config.toml
n_layer = 12
d_model = 256
n_head = 2
n_kv_head = 2
head_dim = 128
d_mlp = 704
vocab_size = 8192
activation = "swiglu"
norm = "rmsnorm"
norm_place = "pre"
norm_eps = 1e-05
positions = "rope"
rope_base = 10000.0
rope_fraction = 1.0
qk_norm = false
attn_scale = 0.0884
bias = "none"
tie_embeddings = false
parallel_block = false
extras = ["capped logits"]
init = "uniform"
init_std_qkv = 0.0437
init_std_o = 0.0
init_std_up = 0.0437
init_std_down = 0.0
optimizer = "soap_variant"
lr = 0.00295
beta1 = 0.95
beta2 = 0.98
weight_decay = 0.1
lr_head = 0.0069
warmup_steps = 200
schedule = "wsd"
decay_fraction = 0.766
decay_shape = "linear"
final_lr_fraction = 0.0
batch_tokens = [65536, 131072, 196608]
seq_len = 512
doc_mask = true
train_tokens = 901400000
steps = 7774
dataset = "wikipedia_en"
Each number is 200 + 20 x the weight over the matrix's rms, rounded and kept within 0 to 999. Layers, rows and columns count from 0.

# layer 7 attention value, 256x256, rms 0.163, rows 52-101, columns 32-63
224,184,180,200,193,177,187,191,243,173,173,227,191,175,182,178,189,242,199,176,216,180,220,202,226,200,170,185,197,247,177,201
241,186,221,177,227,231,186,197,207,172,225,197,208,231,179,211,231,202,191,205,180,259,182,184,166,229,212,193,200,224,218,211
259,209,261,179,208,198,173,227,165,163,212,187,162,211,191,198,234,175,243,210,186,190,205,185,215,176,176,235,157,166,205,183
210,176,266,228,219,187,187,200,218,207,235,186,237,180,224,178,161,234,204,202,226,231,208,234,186,171,190,227,229,207,200,201
209,178,204,192,188,193,228,210,218,183,194,222,248,201,221,247,252,167,198,201,179,175,162,249,183,207,231,197,214,163,219,215
197,217,228,209,180,224,182,164,192,225,192,195,238,189,207,237,162,253,226,194,223,177,191,250,190,154,247,221,207,210,229,171
202,215,238,186,186,210,180,222,183,187,190,203,175,157,200,179,197,232,168,216,168,178,231,194,220,201,209,200,182,210,198,242
207,176,218,213,172,221,220,207,238,191,178,224,209,230,174,193,248,177,232,199,228,187,183,240,181,262,184,248,215,200,184,216
199,212,204,189,174,220,179,207,219,182,197,199,198,196,220,209,210,223,213,217,190,149,214,208,197,177,209,189,189,210,164,185
158,218,198,213,199,214,177,202,156,156,226,206,222,220,182,179,206,209,211,202,185,277,172,193,206,201,172,183,220,191,205,243
201,188,181,212,227,197,176,198,177,190,189,220,185,226,192,193,219,226,243,180,209,185,220,209,202,203,204,235,178,215,181,196
206,204,194,211,247,216,159,204,164,204,168,263,204,248,191,235,187,188,171,205,161,215,157,220,191,193,173,163,205,231,205,164
164,188,227,213,196,153,174,158,198,198,205,224,205,189,202,181,206,171,207,210,205,198,199,219,237,216,221,226,169,182,157,164
189,210,196,157,191,207,184,188,189,217,205,218,205,203,212,184,177,152,212,208,220,128,162,232,198,225,123,199,178,186,206,190
151,174,194,221,183,190,190,237,191,226,237,162,174,186,208,168,186,203,191,220,200,149,205,201,198,180,160,166,207,154,137,174
220,194,167,161,208,168,237,193,211,210,194,187,238,230,224,223,224,207,205,234,169,211,157,214,194,166,188,228,188,178,220,223
187,181,217,204,197,236,191,203,155,199,204,178,193,206,208,187,168,248,222,156,170,187,231,191,208,140,231,215,216,182,221,180
203,228,230,223,178,185,197,167,220,157,236,199,189,198,189,176,224,196,156,205,185,153,201,207,194,180,205,178,164,197,220,216
210,202,223,181,201,196,181,222,169,189,237,188,199,178,181,202,217,184,207,191,235,197,226,218,173,205,204,210,211,206,184,233
212,205,181,216,169,234,136,201,205,188,204,227,214,166,160,185,215,215,161,232,173,213,200,167,166,218,225,216,211,208,238,198
196,253,164,164,222,214,197,194,182,207,174,166,246,235,220,196,220,219,186,193,211,205,175,210,180,196,182,228,196,220,214,188
220,263,223,228,206,179,214,162,166,178,189,194,170,212,188,197,136,210,185,195,193,221,239,130,218,190,177,204,200,196,233,192
215,177,232,161,220,195,202,229,195,212,154,227,179,194,264,199,236,177,171,190,183,198,209,193,175,209,186,205,225,220,208,153
216,236,167,194,219,200,204,216,225,181,199,210,182,193,217,207,198,189,178,188,173,228,227,183,203,247,171,191,171,198,179,192
169,226,237,204,206,233,234,224,218,191,188,225,211,180,161,194,183,207,219,174,178,205,222,208,207,175,177,201,185,195,175,172
180,210,286,214,203,210,254,187,204,232,241,191,229,218,222,210,177,197,234,193,212,205,196,201,218,195,202,196,221,228,205,207
209,198,188,211,216,187,208,200,197,171,185,201,217,195,265,195,217,210,160,235,196,208,185,183,183,211,226,172,163,202,157,203
182,215,204,217,209,187,224,224,220,173,139,225,226,207,167,218,189,197,191,186,192,210,226,176,158,148,235,193,213,206,221,207
131,243,207,210,180,222,214,197,155,178,208,254,165,213,237,132,197,204,212,186,196,174,205,197,197,161,181,188,213,197,223,149
196,162,197,174,203,247,218,209,205,231,191,199,217,221,183,225,164,192,163,186,202,184,186,178,199,159,207,195,206,203,212,181
223,222,214,235,195,132,134,213,217,191,206,220,200,237,209,163,221,229,188,213,195,175,233,170,201,165,208,229,218,135,221,204
190,204,185,175,215,158,208,226,215,195,186,206,189,143,147,193,190,235,191,213,197,196,216,239,206,199,204,128,196,194,211,219
176,144,217,191,214,187,171,206,139,200,226,164,176,217,196,239,206,180,194,168,176,176,187,199,241,290,185,188,206,212,223,219
184,211,217,168,213,184,215,176,169,154,189,186,224,184,206,156,199,227,209,204,208,184,208,194,221,185,235,195,193,186,205,209
188,187,267,235,196,177,194,201,256,209,238,168,162,206,160,221,179,219,204,166,184,204,225,218,200,222,205,189,188,174,206,173
200,198,171,194,150,168,165,190,193,235,225,166,180,215,226,179,189,208,171,204,192,181,225,236,193,217,154,223,203,236,174,199
197,214,200,207,192,202,221,198,194,193,220,198,190,149,209,214,169,191,201,162,149,170,159,216,210,209,180,220,207,182,270,207
200,228,186,190,185,267,183,188,204,177,201,171,208,216,200,227,238,213,159,201,255,194,223,231,207,187,223,176,210,195,230,169
191,182,218,219,220,187,152,160,208,224,213,220,223,151,228,250,229,181,217,224,163,224,164,199,169,194,178,169,180,182,205,164
182,226,248,212,203,198,198,184,191,225,235,180,172,227,182,198,211,163,203,213,236,167,125,189,205,179,218,155,186,195,195,207
187,183,200,203,225,210,224,193,176,209,224,202,241,192,185,173,209,214,224,198,182,172,207,203,217,191,167,159,194,186,213,201
211,188,207,215,195,226,231,200,195,226,230,175,217,244,233,189,165,173,168,215,204,215,200,213,226,202,186,196,210,239,244,169
195,233,201,180,221,186,218,186,187,205,149,234,187,207,193,171,239,245,201,198,187,224,188,203,239,205,166,170,220,205,154,215
212,204,176,218,222,194,176,174,171,194,191,198,257,162,220,211,208,220,222,202,214,164,188,220,224,222,179,191,187,238,226,176
226,230,207,215,185,190,212,165,188,189,216,218,224,164,153,168,196,206,158,175,174,172,183,194,198,177,201,183,222,202,197,197
201,171,235,191,205,276,210,200,191,164,193,224,273,252,237,216,197,199,246,205,215,185,159,222,205,165,194,195,192,183,204,256
193,206,192,176,202,208,203,214,150,203,250,197,190,174,191,227,180,187,217,211,196,227,180,195,189,205,232,157,162,203,197,234
204,232,186,226,240,245,223,195,222,194,193,165,203,236,197,188,176,206,204,221,170,201,204,198,186,167,211,173,187,242,184,191
181,227,203,187,193,196,202,165,183,232,220,207,169,206,149,235,207,211,188,228,225,217,208,193,214,214,199,174,187,200,214,198
199,197,142,172,210,216,161,199,171,230,160,188,158,143,210,211,209,199,185,202,219,187,184,208,204,200,210,205,191,197,210,184
# layer 7 attention output (transposed), 256x256, rms 0.141, rows 52-101, columns 32-63
189,175,223,209,199,197,219,201,162,199,206,203,161,217,207,220,194,156,179,222,201,229,159,198,180,194,190,204,225,218,189,213
150,184,200,217,196,199,183,211,184,191,204,211,211,191,200,212,213,231,207,219,223,176,187,200,218,173,200,219,243,198,204,204
185,228,193,253,157,185,190,198,211,231,196,189,202,241,171,189,188,196,226,194,164,194,164,224,182,191,155,206,176,215,189,232
234,218,154,202,215,178,199,254,190,181,185,226,202,206,184,194,207,156,184,180,218,206,184,178,192,207,223,228,222,230,196,192
182,216,237,214,161,194,213,182,197,216,196,205,194,185,141,196,178,188,233,198,204,141,173,216,157,193,199,195,239,222,175,181
218,235,242,206,234,212,253,182,202,171,193,252,238,209,224,186,222,278,217,215,214,175,197,193,210,248,219,221,236,206,178,198
194,231,192,174,190,214,186,224,199,227,232,174,230,215,198,249,216,194,167,148,202,247,227,182,175,199,189,218,192,215,182,163
198,210,164,196,232,206,176,217,192,204,198,208,152,192,195,182,221,158,188,198,225,159,213,216,208,180,214,206,196,211,203,192
184,186,185,237,221,179,243,199,180,215,186,226,196,197,194,173,243,250,166,222,157,169,182,208,223,185,209,190,210,175,208,170
212,185,207,195,194,155,189,214,185,213,171,196,209,177,237,223,166,221,208,192,236,205,196,197,196,180,154,228,198,202,171,198
210,164,181,181,191,193,211,216,187,202,224,171,216,220,207,204,154,163,192,174,180,206,200,195,253,195,223,198,179,186,200,206
194,193,187,227,209,195,215,213,207,216,232,182,193,210,227,178,205,234,228,193,192,146,193,209,216,230,197,204,231,224,248,195
197,182,199,254,205,198,182,201,191,190,189,209,207,233,194,195,173,236,167,208,223,233,205,240,179,223,232,184,195,175,186,173
205,158,193,209,212,170,194,156,210,192,181,186,196,272,203,174,175,188,200,191,166,216,197,198,212,219,226,175,233,194,160,185
177,201,171,195,224,193,219,161,206,182,170,206,207,200,148,215,192,219,180,222,141,209,203,186,168,180,171,209,187,228,214,212
228,218,198,171,176,235,198,205,195,216,203,229,188,191,171,218,204,208,187,214,247,171,187,190,217,191,207,176,174,152,207,184
216,221,186,223,213,195,179,212,196,203,208,172,188,171,134,209,214,226,188,199,193,196,164,201,196,177,189,201,209,212,212,189
220,176,177,201,186,197,221,223,206,218,209,154,212,191,233,190,189,201,203,195,183,223,249,159,219,179,218,175,187,220,181,183
211,209,215,227,233,206,193,218,225,221,181,164,188,185,183,258,222,195,192,185,176,206,182,193,197,159,212,177,213,209,200,187
220,201,230,164,237,201,196,178,207,210,177,224,204,239,206,236,155,207,151,184,201,196,214,212,222,168,187,218,198,193,170,215
194,169,189,197,152,244,207,154,171,185,197,224,180,210,179,207,195,197,172,184,211,206,199,175,191,225,173,171,237,167,235,182
211,204,165,179,240,174,145,197,216,228,227,203,240,199,220,186,213,193,201,219,210,200,220,217,175,174,232,175,218,208,205,187
208,207,140,229,182,215,200,174,228,171,191,199,184,208,155,199,180,178,203,196,184,205,217,159,201,227,202,204,188,202,185,220
186,181,171,227,188,227,212,209,184,200,198,218,240,205,187,179,178,185,204,202,228,167,180,222,171,205,231,196,191,191,215,180
175,231,193,186,188,198,197,167,216,160,179,173,191,200,210,194,186,191,165,187,193,174,161,143,195,155,206,195,205,174,202,210
162,222,208,192,210,211,189,195,195,185,211,216,191,192,156,223,191,234,185,192,177,182,191,143,168,203,180,191,202,161,206,201
202,207,206,190,202,230,181,196,221,238,188,216,191,221,157,216,211,222,195,176,178,224,208,233,223,231,216,205,186,199,234,196
174,213,178,159,223,220,207,268,209,181,201,177,169,183,198,185,191,245,197,228,186,197,172,241,223,229,204,181,200,192,174,205
262,192,209,182,192,203,197,186,233,169,226,204,187,180,222,170,232,221,205,199,173,258,202,228,176,169,186,221,210,211,202,235
237,212,177,204,176,189,205,173,212,161,177,235,204,221,261,197,216,200,216,233,217,207,225,199,202,196,175,202,218,235,191,169
188,188,228,223,232,224,180,202,198,243,203,199,184,233,251,204,238,198,133,215,201,195,186,222,192,158,220,222,185,224,271,206
221,208,211,180,182,205,189,178,230,214,184,170,216,224,193,223,194,197,213,201,186,204,205,196,238,245,222,213,200,172,235,198
147,225,185,196,197,191,206,226,197,222,177,162,233,157,186,175,259,177,216,190,222,225,188,177,194,171,207,186,214,174,185,197
233,184,223,200,218,227,199,224,221,223,194,231,223,179,181,199,227,218,225,228,201,202,191,207,193,210,217,204,187,236,197,149
227,189,173,193,227,171,260,242,177,196,187,192,181,198,215,174,219,218,189,185,213,203,168,192,185,181,221,202,208,210,231,222
215,153,176,174,252,214,194,201,174,190,196,196,218,205,174,188,190,131,170,184,167,192,207,182,234,197,201,199,204,205,250,205
185,197,188,208,199,165,164,224,211,209,195,222,255,210,164,202,174,194,186,217,221,146,187,206,217,220,208,194,196,193,236,208
210,211,194,168,180,168,188,171,205,215,234,196,193,168,207,212,225,233,235,251,227,199,170,165,233,234,253,215,169,210,238,171
233,247,155,207,130,196,223,185,205,206,184,195,218,257,134,166,230,243,212,196,202,196,184,188,207,198,225,192,210,183,232,195
238,194,195,215,239,237,202,199,228,166,200,192,192,195,235,215,239,201,186,206,222,189,237,215,229,225,185,219,174,208,197,205
194,201,227,246,200,186,218,202,193,202,194,200,219,197,172,210,193,197,201,248,192,179,225,231,174,229,196,262,146,181,198,223
195,182,126,190,234,177,204,186,193,190,233,194,205,187,151,200,176,175,168,253,203,189,210,194,188,222,229,205,204,195,204,211
212,203,171,199,196,210,201,193,211,208,209,211,226,216,221,208,190,206,170,240,215,172,193,212,202,175,230,187,175,187,208,194
231,219,234,192,189,158,227,188,150,218,210,202,177,214,220,175,210,185,179,195,171,204,202,217,217,216,202,214,173,213,194,180
203,199,185,200,210,205,200,198,170,236,203,189,204,216,226,193,209,211,208,220,170,237,204,163,187,214,166,206,215,198,216,193
248,187,200,193,170,161,194,172,217,189,176,211,151,179,155,171,189,168,210,191,181,189,249,232,199,206,209,171,203,212,176,153
192,191,202,204,221,236,228,209,209,213,203,223,216,229,159,177,240,239,206,201,219,216,224,191,188,222,201,182,191,206,200,222
221,223,212,172,227,198,208,199,211,219,183,245,226,178,199,137,210,142,155,195,239,226,236,221,174,196,196,201,175,180,179,207
216,176,185,192,207,184,202,205,206,173,165,255,228,234,227,200,217,201,183,207,165,170,224,201,174,188,184,225,211,193,184,162
213,212,242,187,193,185,199,196,224,211,232,224,197,220,200,155,234,205,182,198,220,172,252,169,214,219,169,216,221,185,207,242